Each number is 50 + 12 x the weight over its row's rms, rounded and kept within 0 to 99. Layers, rows and columns count from 0. The size before them is the row's rms in percent of the matrix's.

# v: layer 9 attention value, 128x128, rms 0.125, rows 72-96, columns 0-63
# o: layer 9 attention output (transposed), 128x128, rms 0.126, rows 72-95, columns 0-63
v72 086:32 45 52 45 47 35 54 32 33 49 43 56 65 34 48 58 44 59 41 26 52 28 73 45 39 64 37 35 55 60 54 42 54 46 44 43 42 48 29 46 45 67 56 51 65 41 26 76 41 35 58 69 69 46 77 63 66 57 42 65 40 70 44 44
o72 094:64 47 45 52 49 52 46 51 51 52 41 48 51 38 38 59 56 50 59 73 63 24 47 66 46 53 45 50 52 38 47 54 42 53 38 41 68 37 68 46 51 60 32 60 49 18 31 42 55 47 35 17 61 38 35 58 50 55 51 38 57 51 58 53
v73 096:63 47 55 34 60 48 23 40 37 33 42 54 43 49 20 34 27 56 40 27 50 67 81 48 44 46 20 49 47 73 57 55 56 60 51 42 44 42 60 68 72 57 42 40 57 30 30 60 51 62 62 42 51 47 71 44 54 49 30 56 51 68 45 38
o73 098:41 47 35 65 40 33 46 37 63 45 34 48 58 41 51 75 56 49 33 73 46 60 51 50 22 67 44 40 27 44 51 43 60 66 46 38 62 25 60 68 48 51 39 66 45 29 36 47 43 54 60 48 50 55 48 28 67 59 56 38 57 66 50 47
v74 094:34 53 27 51 30 53 68 77 55 41 48 60 30 62 28 47 52 67 74 32 34 51 54 40 46 52 35 55 52 43 41 60 55 76 47 56 50 72 45 51 48 50 36 42 40 67 51 54 33 42 48 51 46 49 28 33 48 47 45 49 36 41 48 58
o74 096:33 40 46 47 44 40 43 41 49 53 74 50 47 50 46 60 56 64 41 45 44 55 41 63 48 51 51 41 70 41 47 40 57 51 31 47 71 48 49 35 54 60 30 73 49 68 43 70 44 58 58 41 34 46 65 57 34 33 55 56 57 50 52 65
v75 097:49 70 36 46 58 71 48 43 58 51 50 59 47 39 46 50 52 60 27 42 53 84 43 71 38 37 50 57 44 61 72 32 60 58 81 47 58 60 55 44 46 55 31 48 38 50 49 55 49 37 47 55 44 54 62 80 29 41 36 76 50 38 51 56
o75 095:33 48 62 67 69 56 48 35 58 60 42 45 57 48 51 70 51 33 33 37 40 30 53 42 39 58 40 42 11 45 55 66 37 52 50 57 41 35 58 43 37 43 65 54 24 59 51 44 68 45 58 43 54 59 57 51 69 42 63 42 57 54 47 54
v76 090:65 35 45 49 60 58 59 41 51 56 57 76 82 43 28 55 56 74 47 63 45 37 45 30 54 61 46 53 59 30 57 52 45 66 56 60 49 53 43 47 43 39 36 25 70 45 51 56 60 46 47 52 39 43 54 73 35 70 43 39 57 38 44 40
o76 096:44 54 58 66 50 38 51 52 54 51 53 47 54 48 69 58 61 55 72 32 59 48 45 03 66 50 50 54 70 48 54 49 58 66 44 35 44 41 60 56 25 29 37 45 50 63 58 54 57 52 51 40 53 52 45 42 58 61 45 47 56 52 46 31
v77 091:28 49 65 58 56 51 56 47 45 47 45 48 73 41 55 61 73 63 37 45 60 46 44 69 48 45 79 70 45 31 48 30 48 37 70 50 49 54 55 54 22 61 44 63 47 54 74 68 48 42 52 56 46 34 45 59 57 42 54 57 56 28 42 78
o77 088:27 37 83 49 58 60 60 43 51 56 52 46 56 49 52 55 66 45 45 39 55 18 62 31 76 41 56 55 64 51 49 71 41 50 61 41 63 51 62 49 40 46 56 55 39 45 64 52 51 43 39 61 41 59 61 44 44 33 19 43 50 37 49 62
v78 084:57 52 44 44 57 52 46 15 41 33 56 49 41 24 28 44 36 39 55 57 67 74 69 49 57 28 43 47 43 57 42 49 46 57 65 59 37 62 51 35 59 58 58 41 35 35 38 58 49 43 54 31 36 50 50 42 66 27 53 50 70 59 66 54
o78 082:55 50 50 39 62 61 38 35 60 40 48 62 66 32 49 63 61 61 45 53 39 64 53 51 51 53 43 70 36 50 53 42 48 45 69 41 44 28 47 54 35 33 63 51 51 59 46 48 43 37 34 59 54 34 50 44 53 62 50 43 26 53 38 58
v79 077:33 59 36 29 54 48 39 35 58 49 81 55 59 57 33 63 44 42 58 48 55 42 23 59 26 36 70 43 60 39 36 48 44 54 49 66 42 36 39 48 57 60 57 68 39 60 47 50 34 50 42 69 54 46 38 41 31 52 64 33 59 41 72 46
o79 084:54 49 44 36 51 58 47 55 41 31 49 46 57 62 48 39 66 48 53 63 66 29 49 49 46 52 33 40 60 57 25 53 53 51 39 46 62 56 25 32 68 37 34 58 42 59 70 49 60 48 47 60 41 45 58 58 55 51 62 56 07 48 52 73
v80 093:55 55 41 53 45 38 69 56 41 63 23 41 56 60 72 67 50 61 64 66 49 36 41 48 38 54 53 43 48 38 64 61 58 42 41 43 53 47 46 60 40 56 31 33 61 46 55 48 46 42 49 35 35 60 67 52 40 41 56 72 47 27 61 44
o80 097:43 67 66 46 56 58 60 75 55 43 56 51 32 48 48 52 36 36 65 43 61 63 27 39 70 62 68 48 49 60 71 59 46 34 61 40 44 30 41 41 50 71 39 29 59 45 29 46 69 64 63 39 27 60 64 60 43 33 53 69 44 44 47 69
v81 088:54 40 56 32 35 58 60 59 61 58 62 48 50 66 52 44 31 49 55 45 64 30 38 72 52 44 50 27 48 14 31 46 36 24 55 51 56 14 65 26 53 49 44 62 42 62 55 44 41 31 54 52 58 58 17 60 65 44 48 57 29 52 66 66
o81 087:48 62 58 19 57 46 53 60 50 52 48 49 65 51 47 50 44 61 24 48 57 36 37 70 45 53 49 53 67 65 40 55 45 34 46 61 53 75 42 44 56 62 10 42 65 50 65 47 80 57 63 71 53 48 30 65 48 65 58 43 44 43 51 41
v82 098:46 53 41 46 43 39 55 23 43 46 66 41 46 54 41 22 30 51 40 40 49 49 43 40 48 40 25 44 42 42 49 47 56 71 60 29 46 84 52 61 45 45 57 26 47 43 48 55 46 64 39 49 52 59 47 69 56 54 48 63 42 55 59 44
o82 098:38 39 41 53 59 64 60 37 52 41 48 45 57 31 49 72 55 51 44 57 50 64 52 41 38 69 26 45 32 55 51 52 46 58 42 51 39 59 45 45 46 45 33 39 45 69 24 71 61 53 56 52 52 37 52 37 42 56 65 48 46 51 39 51
v83 087:50 39 40 61 58 54 58 44 33 59 43 48 56 39 53 24 46 46 57 38 69 38 24 49 55 34 49 44 51 53 48 59 42 39 35 59 49 46 62 57 66 41 57 52 53 26 23 48 47 61 47 59 47 49 34 57 64 26 72 49 48 69 53 67
o83 080:61 45 56 51 56 27 49 44 59 33 45 56 65 27 42 62 52 70 33 51 37 62 59 60 46 72 61 56 56 70 44 38 67 41 64 53 37 62 52 52 35 43 32 59 31 46 43 41 71 59 48 53 47 34 60 47 49 63 70 51 44 64 35 61
v84 082:36 34 59 28 55 50 29 48 53 50 51 66 37 35 65 30 39 33 52 33 22 48 36 49 60 47 23 51 51 39 55 59 59 55 48 53 58 27 28 67 34 34 43 71 42 44 30 44 56 56 38 51 54 44 42 53 44 35 55 36 47 41 58 53
o84 083:51 61 19 49 32 47 45 50 43 60 50 42 76 55 62 57 25 64 38 52 43 58 81 80 40 40 29 49 51 60 33 42 49 42 34 41 68 45 51 52 40 61 42 43 45 35 62 59 61 33 51 72 41 35 87 33 52 49 65 62 48 47 58 52
v85 080:54 42 69 73 54 52 56 79 35 42 42 63 64 47 42 58 48 51 60 46 49 57 46 45 61 49 70 74 53 58 55 69 44 40 55 52 50 58 56 73 51 21 70 46 51 81 30 52 63 54 42 56 56 52 50 60 40 59 50 65 49 41 52 32
o85 087:60 50 42 47 33 33 31 38 52 53 43 51 36 43 60 59 47 74 59 40 26 38 33 65 54 51 71 54 29 42 66 42 38 58 52 72 54 60 63 55 64 46 70 59 54 34 57 60 52 47 57 53 78 55 66 47 37 27 48 41 69 51 47 37
v86 088:63 37 33 49 41 54 43 50 25 56 37 63 63 40 28 56 43 53 43 52 79 62 63 55 53 73 45 33 57 48 52 31 48 42 33 53 37 55 65 59 65 41 65 37 58 35 48 66 42 58 47 40 43 67 56 53 64 54 37 70 52 53 53 33
o86 092:49 56 40 50 50 44 54 37 70 22 25 31 37 29 65 40 46 63 65 50 49 56 34 44 39 53 73 46 50 40 73 59 38 62 60 52 54 38 72 55 54 25 50 41 48 41 58 46 50 59 53 34 69 56 18 70 51 63 52 44 54 65 46 47
v87 091:40 54 74 59 49 51 49 63 55 41 53 58 56 25 45 48 56 65 42 27 51 59 57 43 44 64 48 43 54 55 47 54 60 42 64 52 32 50 56 33 50 58 69 26 52 73 57 47 61 77 50 54 50 59 76 42 38 49 54 69 31 58 47 28
o87 097:48 67 52 47 41 59 43 39 60 45 45 54 36 27 57 57 61 55 54 52 41 28 61 66 44 46 53 44 71 66 56 37 63 71 38 41 50 64 49 51 32 35 64 57 62 42 41 66 32 42 37 23 57 54 39 34 46 57 35 37 87 35 39 35
v88 085:53 61 59 51 54 72 72 46 47 71 51 59 51 49 47 74 53 49 73 71 49 42 46 65 63 45 57 65 52 34 38 44 47 27 42 57 57 44 50 31 37 58 37 69 55 59 39 40 39 56 53 60 77 45 34 61 52 46 55 53 39 44 54 72
o88 093:64 49 40 39 39 35 55 49 40 53 44 46 68 62 49 51 37 66 30 40 58 24 25 69 73 50 57 54 58 65 35 64 73 33 58 49 53 60 30 36 44 61 66 49 55 45 58 61 67 50 41 69 54 51 50 60 44 38 45 54 49 43 51 50
v89 090:66 42 67 57 63 40 53 48 59 45 57 44 77 48 45 40 33 56 53 46 39 44 41 39 57 54 21 68 55 56 55 46 32 58 52 48 72 34 46 29 43 60 53 77 28 60 22 48 52 46 56 74 45 60 55 26 34 45 72 48 42 35 45 49
o89 092:35 42 49 56 51 56 53 66 34 58 60 56 58 38 64 61 41 55 47 61 34 37 88 56 56 53 43 44 56 50 37 53 55 54 57 51 58 60 32 40 62 68 55 69 59 62 61 57 36 48 49 55 57 36 62 47 48 67 68 43 32 59 49 47
v90 078:53 42 49 39 60 46 55 49 36 62 59 26 58 49 56 42 39 42 59 58 60 79 68 64 37 37 53 41 59 53 48 51 56 41 27 32 58 65 58 45 51 45 73 45 58 54 43 49 58 52 57 47 55 63 86 36 42 51 52 53 53 57 43 25
o90 085:55 53 40 53 63 59 57 48 42 43 51 37 35 38 58 41 42 43 72 64 45 54 55 55 49 29 70 38 51 72 58 64 52 55 57 52 66 51 49 58 60 43 58 52 45 62 47 49 53 50 60 21 54 46 29 46 61 51 43 47 48 68 49 54
v91 077:23 48 40 59 30 44 43 52 66 56 54 30 75 37 63 48 34 56 53 42 49 33 58 61 49 49 55 28 52 29 43 34 67 65 47 43 54 30 48 46 69 51 37 65 58 40 80 62 27 58 56 51 53 49 59 24 77 63 44 59 57 52 52 53
o91 078:34 68 42 44 54 49 32 73 58 41 53 43 45 71 52 37 64 47 47 59 73 36 45 40 46 30 53 35 80 42 51 59 58 57 55 33 70 58 39 46 53 62 37 41 53 37 41 47 47 57 49 33 58 40 29 42 67 56 38 45 47 36 35 43
v92 091:81 43 53 43 58 35 37 45 43 44 49 24 46 44 57 40 42 32 44 54 78 46 78 57 45 56 47 44 45 53 43 31 41 49 32 52 49 82 52 44 56 45 50 46 47 51 33 45 44 67 40 42 62 61 59 48 69 65 65 57 33 43 54 54
o92 093:54 52 46 50 62 32 65 37 53 62 43 46 61 44 67 58 55 36 41 49 38 36 24 57 33 51 69 49 58 58 43 49 40 66 68 43 33 51 58 57 56 65 56 50 73 65 42 72 39 68 46 78 43 49 52 52 15 40 46 59 68 71 43 28
v93 078:41 32 46 56 57 44 38 24 49 55 42 76 56 50 39 67 34 59 60 48 35 54 61 68 52 53 56 45 48 56 73 25 54 41 45 52 48 76 73 56 52 44 83 44 68 64 29 66 60 63 47 31 39 57 46 39 46 58 47 50 55 52 41 41
o93 084:44 49 45 44 42 65 35 36 55 43 23 49 57 43 63 34 52 38 53 70 26 49 49 47 63 52 67 43 32 54 77 46 44 45 50 66 36 58 52 75 32 35 63 58 53 57 68 36 47 51 55 33 73 60 43 52 59 51 48 65 35 57 43 44
v94 085:70 42 16 66 38 44 29 48 43 62 45 41 54 29 55 34 41 49 60 51 50 44 72 47 55 62 34 79 43 54 48 55 72 40 42 55 56 67 60 65 57 27 49 42 65 54 67 31 70 44 68 38 64 45 54 43 46 58 58 53 41 42 41 45
o94 087:49 57 31 36 29 47 53 46 58 42 51 53 19 46 79 58 35 60 42 47 39 60 33 48 63 61 74 70 31 54 44 30 46 50 54 65 51 26 58 73 48 63 64 33 66 54 47 32 44 56 66 37 54 38 59 18 31 51 55 37 51 57 42 58
v95 087:67 37 63 17 51 38 55 57 39 33 48 59 32 60 31 39 49 47 43 54 38 53 67 53 44 25 59 54 49 38 55 52 64 41 36 73 59 67 56 76 54 58 45 50 58 33 37 43 74 46 62 57 39 51 62 19 57 59 63 53 47 47 46 28
o95 090:57 37 59 53 48 44 46 39 49 48 45 24 43 48 73 56 62 46 54 47 27 60 49 60 44 49 64 53 56 41 57 55 62 50 27 28 54 29 55 71 23 30 56 60 51 38 47 31 39 31 57 62 43 61 62 46 51 47 45 71 56 41 64 54
v96 086:42 48 49 62 26 61 77 64 39 50 44 62 50 64 25 53 67 38 38 45 57 49 50 44 49 43 52 63 49 59 55 49 42 58 65 67 61 62 57 50 33 61 41 59 42 52 41 50 60 55 56 55 57 50 56 92 26 53 51 48 42 35 56 60